Part of a small language model's weights: no biases in attention or MLP.
Each number is 128 + 24 x the weight over the matrix's rms, rounded and kept within 0 to 255. Layers, rows and columns count from 0. Numbers have three digits each.

# up: layer 2 MLP up, 704x256, rms 0.238, rows 311-327, columns 0-127
# down: layer 2 MLP down (transposed), 704x256, rms 0.217, rows 311-326, columns 0-127
# gate: layer 2 MLP gate, 704x256, rms 0.231, rows 312-327, columns 0-127
up311:119107135138109107137156153169158081105124134167107135076166124139116134082168146136169155130124170148102146159126103121137132152119098146155136107119150167117089158151144145123138107135158124127139149090138145148158092146119193105124153103143120108156120126156160131128146124083140132140150106119111102125134097142123172109127102111094132149191171133126136110079106116130162148117117
down311:157132107114152125137086120156139112127143109132119180135104114100132105076169159143145133136112153105116119146119124124155075171104116127118124153132132135110124122140102106153152083128126114146146143116122152169100136190134103110127144109169129146117122142111168122137119084109103125111108140111133128157122161155132093182089113102136096133103162077188141121156111113125129084115123
gate312:128083071098126114147119105146138102126124141070164112099148116134114131098136100121165141153186099156141110110173129111114165156166167145172119138081121078113100085160120168111100145083143145153145124156099098139131143115136135144108103137095113109176142100164145129133135099133149105174128125111116106119114111108157137183107127132119128151100152143100121115100083094119115144131097
up312:137144105111179145113113144130153152149137144128109127142085110106158147166134099152121118154173116119116117123077160123159105149065118158143127117147108122104088174085105143149162121119079105154136156131154130107112121108114126133098135141113095115143104103133100153151145109103101217148150136133169099158141137103115120104159130125136125119137098136174130159136130135143090113141125
down312:139155176125106090123093153139111088120099092124149164136140140099157202113118121133123119098123150161150152158145165137135110149133146080081136091129134113130115125172153144168120148140128092067165094110121103115141147147140122114124180137120143097110163133098104161116104139109156109089139107139116147124052144133147125106183132186109154152119128083159108144095147092092178079092126
gate313:140103139120119117095123150116140139119093140138148129160109152117137152113088135178101104112106114126140122143119154141096133120162093137139079111177141141143128119166121140109102130103112110111156130145122129100163115180128088110116107137117114126133163087095128130109108125145121129114144150108117131114130124100131140111110127126131109124124115103137115149137109097130166080096147
up313:109094120129082119143096121134103169128135132120164127154090104108149153148099124167094155160106142098134139149105088098095118127139082103129070147128160154173112103121111116095129140155089113151150157179124151109160151153110107126117130095130138170154133128117124157115130125125136138154147167165113122114144117078118111114068144107107136127125117110134124118193092133133144131125113
down313:112123101127125142102138147159153116112145138116095122128112115133157133137124124140134121173166106174113055132081177132151133133110141134127136165130123091118139090138113126102120160136155083135130075160105120141145107150096136140125112139126123171138101120078121104120146126141101105129147084123112106141083143109086158154131072146099138137137109104095177137149107103135102066105161
gate314:126113083130115176096131128152123146167122128107138083123110127078119115141117095130121110114144122119130124102127127117105120115106132062138127085108140157168129134140090087171135146165082124130181155115123120117110149157114131138126163115147150114142152180134155121114174117159149120131125125131138135119113169126104129114147125120163178135100126130157153139090118141121138133120118
up314:151098086147159163094162134166121134164140159123132128130116145120107102115129088116138107150151128107132148109116136150134140097094109099093151106099104104185162090147109113167182137152162101120185147139131120173094099159162093181127132096161109120112107111109097086109103130168141125126088156151128144164115160130136184104122096141165161125118149096109159124099116145120122113130129
down314:138136128109173086144117137084163098165087179148147095147111109113157155103094120085125141133146121145122130132146167109162096120132128100115128164156106162127148163098132121148128079147147122149119159131146127125160150136119116147160120135130159192100124135112092121083134174153107166133097168112162154105140136148122152120143148162073172110155138091173105103106110132111110135120148
gate315:102049115147107109157129161132106121150130144093146134101154159105097161129137118159109087154132142105123088124101164126121138119118103159113128169140142111141126101137149141170156148102133106140177092102121102112112047117132168139180134176114126147166095102105151082125112114163114152169102119134131136151124128153113117150144122125177132133121094116137142122117194142160134147137068
up315:179141142135204158145162077084097126122141100116132134100112160149134143160161128146147102122171125113126154142121107123161163134110156151103097130081085176161124133185078082142118100131114121133134155088139165137122122123104129111093126144118109152162122165171161085125126160070128146161137086163149138095118124169114132161122175082155107132169138155126135133113217164155107098107127
down315:121107138134116109160151154109154134167166122137106177166143143089156085108140129154161120109125109134142138115139121094130172133134163119105143131119117137097142141129104111134142087128114148143135155140128147138118139136120123133113168129174097116072098157166108110169175126108162142147104151112081164097130128136147110147136184159167154154138100113142148108169124143083126084144135
gate316:178128158176118142169127136129120108150132106142158127117105074136123136099107107140159137122171130120067114174115142121190168129128161104093131112181140139110102132117159127128135128092144179156139140116127119103151143060130082154143120131174153126194148127097124174116113144124140130127118117123137122125145132121113110114102141118128100144103110143097121126107095168132123148093106
up316:164125145158115093135122106120090109123115119150131145148151139145117142094141082158116117106127184121117118117129136114112129167138151164152126115112163100117145085116154144122087149079115072106125133106146130108143160121145128159123083110106121160171200138130135107131142140133109176135135181113190177102125131118127123141142074105135138091131136112113144156160104155126135133055104
down316:078128162136157088137103104110117135124136137146125103097105138124123102126146129181121113106104124110109116135136117134180159093139146137130155144144175098174124186096145153133094130116135120123102155148156120133138130161122144134153088139118138099112149162097123138153141139154143093111109130114140158151111178154130089122154159113132079079119108061136141165138147116141110132125110
gate317:131130133153127137091129168138119141179157147145084124133153127157108179099131124128113170139141123133162146080102106130102116123108155138135182144131129148132107154153124145118127097142085146130122162133097102128131146108133097170147106090167165118163165152134148117097149121124143133101143127163135116145115136141086110131129136119122119181170151124173139130179144101141166122126157
up317:128128134104143130086133095123139149114117131094120114105137114073155147128154111138126120117167110103112151092086172092098137135120155174133145145120078142101086127133081120137123120120121139111102103134142133102114117158169173142154080131134136135163093127117109100091114118126141191128146106134095149121119103167166136107115109120124120088116169118118125177122125154148147141170078
down317:150143132090137136119111144173136115131131174115111151154125092114168112118133141113107118142088130113207153065119149111187138111142106134096142084151109143123141148113158105111119145133127157141098179154127105126106161091161127147156123116088132146125148104119151123119090137141170157127117124165133132123141145138139111151132151113114050098085069087130080141136134155093126107108157
gate318:178140142170102149108133142109127154157141135148144134107125136169125102152108149139128064115129121147148143194138119164134115135138149112127082134122142144148106099131132113153114168138109142137092123140154146094118176116113126161119161091100152142127119115147108124146144120098128101140112142120107107126165091093116154136114135169125153106109125154101142082125129136117115134126176
up318:133128147120103108139116162142100148144131137128140137114132102120107119152129130134141174180127107114129136139126160143120134108114138209115153132140136149106146120145126081123135114120120089068128094084122091135135150113093116109159163148127103137074136146142151150167123093133139129144170139143146125137117099170147150090126156104132113069105130172120131172147154137119091133108137
down318:115131126160166138124099124148130131093127156140103131126118123113134090131135104148143155118147074142143109145135153105111106109113102106117148152140133118103122117154136147099162142147131155086148125134075067132172138099106084150154151096160124155171118139072119098107122115117135113191125153184146145084136146151098158136150123141159094141175112139169124120119136119117152140147123
gate319:156088154112127165157142129127138172099195093115118178131106128114111094136091176133121148118140140152119140154170154134145147135149159073128107168135135120100105067129122124160069166118119105125141115126129154125166103101147108151134135119098139106103117183102113087126125151150099114130108104097127141106142150119124115123131100134168170166154093150192152118150086133121110161108154
up319:128116092086109071145161110094146130201160098152134097113115170146137121158146155154092131117105121139135132167150066101162100092118100136116167137066104137172127125166172082087143106144135111110159140123116201166132112085135160103137101126138093159168120177127096170201160078131138183167147140158106160138098098156131149127125083113111141148151102144129110163122107071159121104100108
down319:146117133107141114126110131046124147141109135153128134139119132113143148120140179139114129068151140105116114170139146127159119133119103150170153100100135069109072098129127130151121127090132131155159112143137104110149126160104130172147062111105120173137140104097131157149139158110125123149092129077102148139141180143128078089137139163163113148123153170133132119141144165143122143119134
gate320:119123106136104156140088072155137123114135145151133119114149107146158176140093097095153163136125111113128128159127096152095139135149117149126122154148136160145137144138116132175092150155161097121126147119206128162097114130128132149116127117173120133079106104149143127128093172125111137089120108110113148119153133098132146112105150140128110189168134109170101132120123083124109160079104
up320:133104130142131135154139152135114106128107133138088157134107120122114109144101125137121129088106096115158105145157118095144128130132121143148139130112105072174178148110134125136164121145183102134165124112135077130124087144178134103059092113105164135107103118119112151141141154151158141135126120098136095181111125150157119123110097118130140133112104128129134149109143136115125143156151
down320:136100107139128097094147086129149137135100141116127115156107134137120152134176144157107115153123143174131146152124100142149141115067148119153149135136129096174146138119120138120181168101158142103127164123091137142166100129140105145105116138133140113122178099114104148102122123115120136123131090132075122137087161136096120139141121153154165138133136077079117079140124140157127137130101
gate321:119102155144155130155142112144108128134077171158126161131132104086124145177173133116107127113164088128118119175081122156152153134111138147129094164148185095114098162117134156154115152109106115092094094116104083144125112168131151143161124140134143119102140150138154135111112125121155163140113120127120139159147107134129126142122122124144144160122083105139109102128106131116086187130086
up321:121159116140133133070092096130153146129116161085132114152142123134160094083125106128143120143087118119163150105136127179155143118134182121092150167117129155121097121123087136111131177102126143126129120126112102119128137138135118116146102125141128096151138128151150137161143118138151101138129154090122141140099060180071128096105100101112127146124136109171175061140149087143182077118124
down321:128082122113116103114116147139115126173128124100153139153167098132122124158119099141108163149209131111120096118151145153132188092104166109137130139135111083120131139124155131141089134142104156144110177114165150119120116121154160113090085136128101094137102101128142116136106143146111132094120135168099092138131072142127113126140103118123118117145094167131066105099133135173148137121136
gate322:146145141126188138090141119117155114145135131112114118181145128117123102125108122158138098113163117104123103112123107149139146129124136148153153111129112127105117168123161112111169129113092106144076158113152132139109122126134127150146096134147122093131137122175108151132111159104126110108106141151139095116158145153113116150117153105092165139132152149124146141118132120156107129151118
up322:134149156122124116130163172117086113143118113107139110107111091129148120141138136128133159159100123120119141081147109108083125133111116138139114101178130138162131126133111148151094137135129145114135119120114141164152116147125145141096116132123117149140120135131145130112130106132130116119143096129134117172066106163120135098143126124179121098124140135077143157136108154114161116106117
down322:143153140120114124129155115123109107177110096151137129121137074148127116099098134158130128145106108106153132142133138161153106131144071145114151145103146103149135098157138145140133124142148153125165162105149134102108151169144183100149198134120171080094130142141124108149158135105090150140158131111151147158148102128105121130153100104124135136115114132191101140170147143098170176103120
gate323:098167108105110169128105134159116118146143107099122163112111127112116131120127177078142148118066135145112100156108125084116134089093153152136154113130115166117151120078138109101127165108166151131118124091121130127122139108174105205102079134147128132095124142132179093151119110149144187154138131113155121121107121123109140116132100158103100111156094109108100099070124142115158106143148
up323:170122120104122151145183131105112120114117114140160131139132148131116132133133119137125062168137166100079114120148113130118100122112124109146159170134124126181114116098168146117135113136112153111127103116102099098110098081150144127125110173098132140147114148150109177124158141165131090117126129131129116103153137148132132141115086093139147106068095141138153139134106086119124139090124
down323:138132133128101122114150097091172106142106120155154126132135132105149169141119128120088112117155127107159135106100102120123151113159103123137088161145130148152161123108144099096137080116102146133137143110108138164114105138109114100177089157123134143123102137143107097122141095169111116190117112171110098125139105153127121129142167099071120105166131128141104111171133131151147097098141
gate324:132105076085147137114160137107126113143140129133126120162112107131121132108100107132123137141174108158120130123096113130149102111134123130133171106129150144134111148101147125196159122117140143121122119162139126094094081133133116145131122115161097116112131118123108109112111088163129163161134090165120104123167099134133163142156132152083148115142122074156154130122180100105166069142146
up324:130121111125123165105121137087101101113115101058129114165065121111127129113104103095077105128155118090118130169105110173157109112176118114124147101122129122091081144144152163143158152106127174140146120127100076136127153159144147153133106160172140125102123127125137118141133112074163111174114122112112147156114150120172110144132151098081091093164112126130127103110139131124150097150145
down324:125170109164126160087132145116107153144102132145112097135104172107092134126122134123103104142159137134152156123100139153151117109076173124124106146109129109157087125100159173095130101131106131172117110150118155124160129142129126097162099122100141142119094161139167136144112126128123112099156166164164115157126105138143129107167126116175119151139146087098103137122120063130135121142134
gate325:105149127103157137109072153082132135133162185153086135153148109151134124158142143149116128105104135191099135065181106160116157121150117153087110122132093129124162153192159151173167154131120105108124091140149119156172113110121099155129111129129112145120145102117145091107111164129153132143115142140108167109126115162116121071137116134140120111127152151132180128120103097136154114102119
up325:137133118136123124131128153148134102123122146117148140094074139139097128139128119128089156110094140106116144116156142109149126126096162094155146152158135107159102123085201189089143106121159180135136155134141129121131148115129132121065157165093146094116095154125132129123158153133135127118136124083108115121133129110151089167128131089123161121148132159170125110168135125096145146152092
down325:123120160131135112135106091179095126152169108134111087119127145096136163144140122162114113108133096118159115099112124156122145157151137147123126117131104098149090128174066121140122163123115117111137161146126150122143144172112122136110096169147083118143147132129093098135139101177160160148180109129136129138201124140120098116147139141110123129116137114113107166128104123089097154040099
gate326:125144137140140128142132131114123144144167132114111146135120183157091140103120131129135095159093097135130123136118136105099144133098132149107114138180128119135120150155127150145132112158092119116087146101141121148119082129121139135086116140165134114126118099110123104136137122118109143091112133139134081131106147142133126145145095117124136114097154144134156132128185092112139140127130
up326:137160146083106122099107138090136152133115131121093142133104143141169148077151133131134130118143112127100124115129099119123147130127113108137124173123136104122129134134123143164122129141135142121152150120121151126095171141138105142164119072136143135106146112130098136131121147123140121153093120142142123102087167113097172125136116085116154154114133126161103148152142109105152086120093
down326:065096115109140122139144157101103111109101144123120157133134108113124180121141099118160110151115136143084158136094082121143099123151154144109134157162096102126118132161135108087118151119143161172139137113189146111165126121122080130149124134166136144144126101100114142128098136132113125110145147164124121138143131145091120104119139134135178128158162137146125102174086143140102125155162
gate327:124105180147188162130152127095157106152119058132138145091175149120154147168113045107078130123142142085119146140106177119095094131112086098123158124121157134114149121143114113101122165171135158172122146103134107145190161127128172173131169146164143102102111120133151096141163101112131101110135076153103102142088131121123098123114118152155092135117142123108166109142150140100113147124148
up327:107119116095106117140157121142127104102104138155099164168154098106119122140132116107114130115131105124131145147135084126151120112135138143139105113089113144111122129109122135122134146065110081121117142139080124144116070116165140127125126134135139109164112142105109119102139100042145144122124121105116093096152122175078128155117134095117111123123117100158115166164167116116118097151185